Weights of a small transformer language model: a variant of SOAP for these matrices.
Each number is 50 + 12 x the weight over its row's rms, rounded and kept within 0 to 99. Layers, rows and columns count from 0. The size before them is the row's rms in percent of the matrix's.

# layer 6 MLP up, 768x96, rms 0.0962, rows 373-389, columns 0-95
113:42 67 45 54 54 55 57 55 53 52 33 40 35 46 56 50 59 46 55 54 49 46 49 39 43 47 42 51 56 54 58 50 36 72 45 43 42 60 54 52 37 47 68 39 69 59 61 66 54 34 32 52 60 66 41 66 56 37 65 58 55 25 69 48 61 28 62 19 19 26 74 43 51 41 52 52 68 43 38 37 26 60 39 60 50 50 67 68 39 38 70 49 48 52 64 55
095:52 33 42 40 42 69 52 45 67 24 37 50 68 44 41 57 40 36 42 60 84 46 58 39 34 56 37 51 31 51 58 41 35 76 54 42 34 34 48 46 39 56 33 44 64 43 71 46 51 31 27 43 68 67 47 60 60 51 63 53 36 55 58 54 39 49 60 49 42 44 64 48 47 65 30 44 64 44 65 58 44 52 52 52 57 64 39 59 55 43 76 42 33 44 66 43
110:65 40 58 64 44 71 92 53 43 64 51 56 44 44 84 60 41 24 45 57 38 69 59 35 30 51 55 40 46 38 49 31 37 54 32 41 76 29 39 36 48 52 40 53 45 61 52 48 44 43 39 47 48 46 60 53 53 52 65 72 49 52 73 63 47 61 60 41 44 65 46 58 40 39 54 42 26 43 50 48 54 47 65 49 37 69 53 65 48 52 51 49 52 49 54 47
084:40 26 36 58 50 44 19 56 46 52 53 32 61 43 65 44 42 66 40 54 66 50 50 39 58 51 66 42 66 48 41 49 58 51 83 56 46 50 57 47 53 42 52 50 43 59 45 35 38 50 28 37 72 31 45 44 73 51 63 30 48 43 56 48 45 50 42 63 59 58 41 52 55 65 44 17 57 25 75 63 48 48 45 54 54 39 51 55 53 38 66 67 32 57 40 66
085:68 28 31 34 52 72 69 38 68 61 47 66 42 60 54 57 44 73 49 55 59 40 56 37 52 53 51 69 51 47 46 58 64 56 54 78 39 40 43 67 43 59 47 62 74 69 62 49 62 51 51 36 37 51 56 52 43 59 55 58 55 54 55 34 57 52 66 39 51 55 45 64 51 51 33 45 32 40 72 59 50 66 31 35 62 35 47 55 59 44 50 61 77 60 71 66
094:63 36 52 44 24 38 42 35 66 56 53 54 49 68 47 42 47 48 47 57 52 56 49 38 60 40 67 42 47 58 30 27 48 56 62 42 62 44 71 49 49 76 40 57 56 27 41 32 46 51 59 49 64 45 43 61 66 41 47 48 66 53 33 38 19 30 33 33 54 62 46 56 57 45 33 51 48 50 66 55 46 19 48 56 49 55 53 31 54 61 48 61 28 69 54 37
112:53 59 67 58 73 52 58 49 51 53 46 39 66 52 63 41 57 36 37 42 51 72 53 55 62 56 48 52 30 34 50 36 62 57 60 41 17 43 48 57 46 75 49 46 74 42 31 40 35 57 60 50 47 53 62 53 35 45 37 65 35 66 48 47 64 50 68 56 53 43 66 54 56 66 29 40 63 53 44 72 51 34 54 54 54 37 54 35 41 77 56 55 51 64 30 70
105:44 61 31 53 51 53 53 62 46 58 29 51 42 36 51 58 41 38 38 56 49 64 77 58 56 46 31 32 40 65 47 24 52 58 36 45 47 73 65 35 64 48 13 50 48 50 46 47 54 61 29 44 48 51 69 41 65 52 46 49 75 49 40 48 45 47 56 46 83 70 47 69 50 60 66 49 44 35 63 57 47 54 52 35 50 55 52 63 45 59 51 59 62 72 55 41
111:73 42 69 32 24 54 56 58 47 53 30 45 55 65 40 60 49 51 53 37 55 63 57 54 58 53 53 46 44 44 35 41 40 39 47 40 61 41 42 48 70 54 52 22 42 30 43 34 63 30 69 45 55 43 33 48 58 44 44 34 34 35 62 73 37 60 72 50 56 23 43 49 58 56 46 52 54 42 49 33 49 34 55 45 34 40 67 39 61 40 70 39 41 53 70 37
102:50 59 31 52 61 43 51 47 40 61 63 46 44 32 52 36 54 60 42 59 40 61 28 51 60 45 21 35 54 58 42 45 61 53 45 62 33 65 53 24 32 72 64 62 64 40 67 57 52 47 37 33 55 75 39 49 69 61 54 49 58 45 59 64 64 41 53 31 53 63 72 38 46 19 54 67 62 46 48 36 49 45 57 49 43 58 36 46 42 45 59 36 56 46 37 28
106:50 64 42 38 55 51 53 50 45 62 52 35 50 49 37 45 48 47 47 41 42 52 51 50 13 45 65 64 49 56 40 69 60 74 62 44 44 46 65 31 57 31 43 50 69 76 53 43 66 54 36 58 59 47 29 55 58 53 32 50 53 45 55 33 64 44 35 43 37 65 72 52 59 84 51 34 60 42 49 50 55 43 50 49 40 51 63 75 51 55 51 65 51 68 61 21
093:49 49 64 50 50 82 49 35 62 56 53 32 46 55 39 59 77 48 50 53 66 55 44 39 57 57 68 24 36 68 36 31 37 46 62 41 46 65 49 33 59 39 22 57 59 62 44 54 29 66 47 20 45 45 38 61 47 51 59 54 62 43 55 39 49 66 54 50 65 68 62 53 57 76 36 41 44 52 63 51 57 57 59 32 37 44 51 49 34 53 50 57 28 57 43 48
108:23 37 32 56 36 48 60 50 56 44 61 69 52 53 52 46 58 64 31 49 37 35 61 55 38 53 57 69 67 39 55 38 44 37 56 43 42 43 38 48 38 58 79 43 42 55 39 43 71 51 60 35 79 63 71 49 36 33 61 53 48 48 49 47 54 43 45 76 47 66 43 69 60 50 54 24 42 36 50 47 40 43 34 54 54 20 61 58 65 44 59 61 47 42 51 58
089:57 28 51 60 52 44 53 56 55 52 48 51 33 60 41 36 33 71 69 45 55 40 51 33 37 50 37 47 46 59 54 49 58 68 37 36 37 46 56 47 27 40 53 45 64 37 37 42 41 69 33 70 46 43 31 42 55 41 40 65 35 59 53 35 56 42 39 49 34 65 25 54 22 62 56 41 68 50 54 56 26 79 46 38 49 52 63 39 42 32 63 63 59 58 51 54
098:38 62 55 53 53 44 53 41 62 40 48 52 40 49 32 34 55 52 46 52 41 32 37 52 49 42 79 52 57 63 69 41 41 43 50 66 65 49 21 47 40 53 60 29 60 40 74 37 77 56 43 41 24 54 45 62 63 65 42 44 35 56 38 63 42 45 44 42 40 65 58 20 64 43 47 13 38 60 40 56 52 45 64 33 48 45 50 59 46 39 56 52 57 49 41 45
088:24 47 69 62 42 57 52 59 64 43 37 64 60 42 52 45 66 51 44 50 60 38 50 59 48 53 17 42 48 51 50 44 33 54 63 62 44 62 54 57 53 38 45 47 76 54 68 53 25 38 45 54 37 51 55 63 33 54 54 67 46 45 53 56 65 22 34 63 50 76 49 26 55 47 55 37 50 38 51 54 42 52 29 42 57 32 42 68 38 47 72 63 46 71 59 38
104:39 74 61 55 42 34 77 41 60 56 50 39 25 56 42 46 38 52 38 58 28 45 62 56 22 39 48 32 50 63 50 47 57 41 30 56 50 25 33 69 36 63 46 69 44 44 47 55 46 49 61 38 51 45 51 51 40 40 46 54 33 39 58 69 54 25 76 46 47 44 63 46 75 64 48 57 51 47 57 48 58 59 54 67 31 38 46 43 55 53 53 50 36 41 60 66
# layer 6 MLP down (transposed), 768x96, rms 0.0962, rows 373-389, columns 0-95
121:46 47 64 37 55 55 56 40 54 43 40 46 58 54 61 44 57 68 44 76 68 59 52 53 32 33 52 58 48 67 50 42 35 49 65 40 68 28 48 61 43 57 61 63 48 47 78 53 46 49 62 72 26 50 55 45 28 38 32 67 40 44 54 51 50 53 60 66 62 37 40 28 57 64 59 41 41 57 51 55 55 63 37 53 57 38 31 71 57 44 69 61 63 70 30 62
094:50 55 58 55 57 49 75 48 38 75 48 75 40 51 53 52 58 41 50 44 58 81 66 41 71 60 40 57 57 52 42 44 53 46 53 47 48 36 55 39 61 44 58 52 30 46 55 40 55 50 59 46 31 52 39 44 24 73 55 60 51 51 26 48 38 47 48 48 52 17 35 41 52 60 36 34 42 41 51 36 43 46 63 70 73 26 43 64 61 65 59 39 38 53 34 50
102:53 36 52 33 65 56 71 51 40 68 61 54 40 38 51 50 50 43 27 61 57 51 55 80 61 45 40 71 48 30 44 45 71 52 50 59 53 46 40 67 61 49 48 59 49 74 32 65 33 50 71 39 54 26 33 54 63 57 41 56 14 32 49 34 43 43 53 35 58 69 43 58 44 49 45 43 58 51 41 45 66 59 45 39 62 40 62 52 47 52 55 43 40 68 51 61
085:43 51 53 55 53 57 60 57 31 48 52 36 40 56 44 46 54 23 28 54 69 60 40 51 56 46 27 41 48 56 64 46 59 61 54 45 51 48 62 15 62 31 44 47 56 36 51 60 36 35 37 39 41 67 52 41 50 44 51 52 30 60 63 47 38 54 35 53 34 39 45 57 49 70 40 30 37 57 78 55 58 51 45 60 60 24 48 44 48 50 72 33 31 62 51 76
085:54 67 49 41 27 30 54 77 42 38 55 52 45 57 39 53 42 32 62 46 50 57 34 48 42 61 45 39 52 68 47 36 60 49 54 69 59 38 57 54 57 56 49 56 47 46 47 33 59 79 46 74 54 62 56 39 52 52 51 51 50 49 54 77 84 47 41 50 44 43 41 52 50 38 53 58 40 39 46 33 51 41 58 18 62 67 62 57 37 72 78 39 45 42 65 44
090:52 53 58 48 28 45 52 47 35 32 44 65 34 57 59 49 60 45 62 51 58 44 35 49 65 35 52 55 53 43 52 74 55 41 18 48 47 32 51 17 47 43 37 55 16 60 43 58 61 35 27 37 47 42 39 61 61 64 34 57 60 56 59 39 37 39 64 45 68 41 39 48 52 30 49 43 46 32 44 43 51 55 30 46 61 45 48 50 64 38 38 23 53 46 50 50
107:46 51 45 53 41 47 53 74 67 40 38 57 45 62 34 52 47 37 27 69 52 46 62 62 71 53 52 58 43 51 32 40 70 55 33 46 50 36 58 54 40 50 57 21 66 64 50 48 61 71 60 68 67 72 34 49 56 53 59 72 55 47 42 47 39 35 68 45 74 55 54 49 57 40 53 51 41 56 42 30 46 47 62 42 64 66 27 47 69 63 68 42 53 44 56 37
125:26 41 57 55 45 46 41 50 51 59 56 42 39 49 62 48 52 55 34 44 50 63 60 77 45 56 50 51 46 50 28 26 53 51 58 49 56 74 48 36 54 65 32 34 61 84 45 50 34 40 52 46 42 42 77 62 45 51 45 47 50 57 40 75 52 48 61 38 75 66 48 35 50 45 63 68 42 43 58 49 26 46 57 52 47 45 27 41 53 37 77 63 53 40 44 67
088:47 60 47 49 58 45 67 52 38 55 58 62 41 40 65 51 34 51 72 23 40 59 42 65 48 57 52 45 65 29 54 67 42 53 69 74 35 30 44 42 32 42 49 33 65 56 62 44 36 44 42 45 39 51 47 33 59 64 61 42 54 53 43 44 66 57 58 42 44 67 54 48 60 30 51 46 54 43 72 64 48 63 42 60 73 54 52 75 38 75 55 42 44 34 35 74
105:66 55 40 56 64 52 43 34 38 44 46 37 46 88 40 45 56 71 40 52 58 62 63 32 50 61 55 65 47 41 40 71 39 53 47 54 45 51 58 65 62 47 51 56 46 69 74 66 83 52 53 44 57 36 55 58 51 81 63 54 35 45 70 52 60 37 49 53 32 56 48 38 74 49 40 50 65 62 44 60 37 47 70 53 61 47 51 57 55 54 48 60 44 75 55 56
097:40 37 57 48 37 50 52 35 44 43 61 40 54 57 36 45 56 71 49 67 72 54 46 52 51 46 45 57 43 47 39 72 32 61 57 42 65 58 31 55 23 63 41 53 52 75 61 72 45 55 60 71 62 51 56 56 54 41 18 45 33 45 51 72 46 60 52 39 45 41 49 47 44 69 28 40 48 58 54 40 56 62 51 66 46 56 58 34 75 24 30 49 43 38 49 45
085:33 73 31 40 20 55 57 49 58 56 73 42 24 34 39 39 45 45 47 56 40 43 34 50 35 44 53 43 33 53 57 39 58 48 65 36 50 49 55 32 50 37 60 42 61 31 66 46 66 65 63 66 48 43 40 53 48 54 49 36 52 50 49 48 53 31 55 47 54 37 44 45 44 39 31 50 48 48 70 22 34 45 62 52 58 48 34 20 71 41 62 45 72 47 52 49
100:53 84 63 40 73 48 71 25 36 45 55 64 52 57 43 48 50 47 48 77 13 69 38 27 37 52 46 44 62 51 57 49 43 45 45 48 50 50 42 35 39 65 73 40 65 60 35 25 36 59 47 52 41 52 65 40 37 45 44 47 43 45 58 52 33 39 45 40 67 46 35 39 53 55 61 60 54 50 48 51 50 46 62 53 66 48 50 35 56 59 70 46 41 49 47 70
085:48 45 60 40 33 52 31 67 44 40 32 66 50 58 51 39 38 53 75 40 63 61 37 37 40 53 56 39 50 46 55 45 59 51 32 28 36 64 48 51 60 44 50 41 79 41 44 38 49 46 52 45 39 54 51 32 55 45 54 47 58 76 51 65 44 53 31 40 48 51 51 80 60 63 45 47 66 60 26 61 44 65 56 67 51 73 58 67 61 48 61 54 70 29 36 33
096:54 58 32 35 57 34 27 49 52 60 58 73 50 27 36 42 55 57 50 48 43 57 44 58 43 58 57 59 37 54 48 81 68 68 35 49 42 41 73 31 62 24 50 38 64 44 59 46 70 63 49 55 56 39 51 66 44 59 37 47 52 45 55 41 48 68 67 66 44 43 56 30 42 46 47 44 40 59 69 54 32 40 53 64 43 34 32 54 46 58 46 52 64 48 36 79
098:42 63 72 63 33 44 49 41 47 51 49 57 52 47 44 49 44 47 55 39 57 31 60 44 64 72 59 56 44 40 51 56 39 34 38 53 47 62 52 55 55 48 46 91 42 56 44 27 63 56 47 55 55 65 33 36 70 34 47 43 47 67 70 13 54 45 46 58 61 44 48 52 37 49 29 47 38 35 40 50 46 61 37 34 46 48 52 38 42 62 27 35 35 40 50 27
106:44 56 65 80 46 65 74 47 65 49 53 49 53 47 60 59 59 58 50 50 69 52 62 47 33 53 41 65 62 59 48 61 42 43 52 44 59 40 27 56 52 58 53 67 64 26 39 56 44 31 57 57 51 42 40 67 40 41 40 44 45 43 43 61 66 61 20 67 64 48 55 48 48 52 52 22 64 44 58 48 41 46 66 82 69 63 54 54 41 50 64 62 75 47 45 53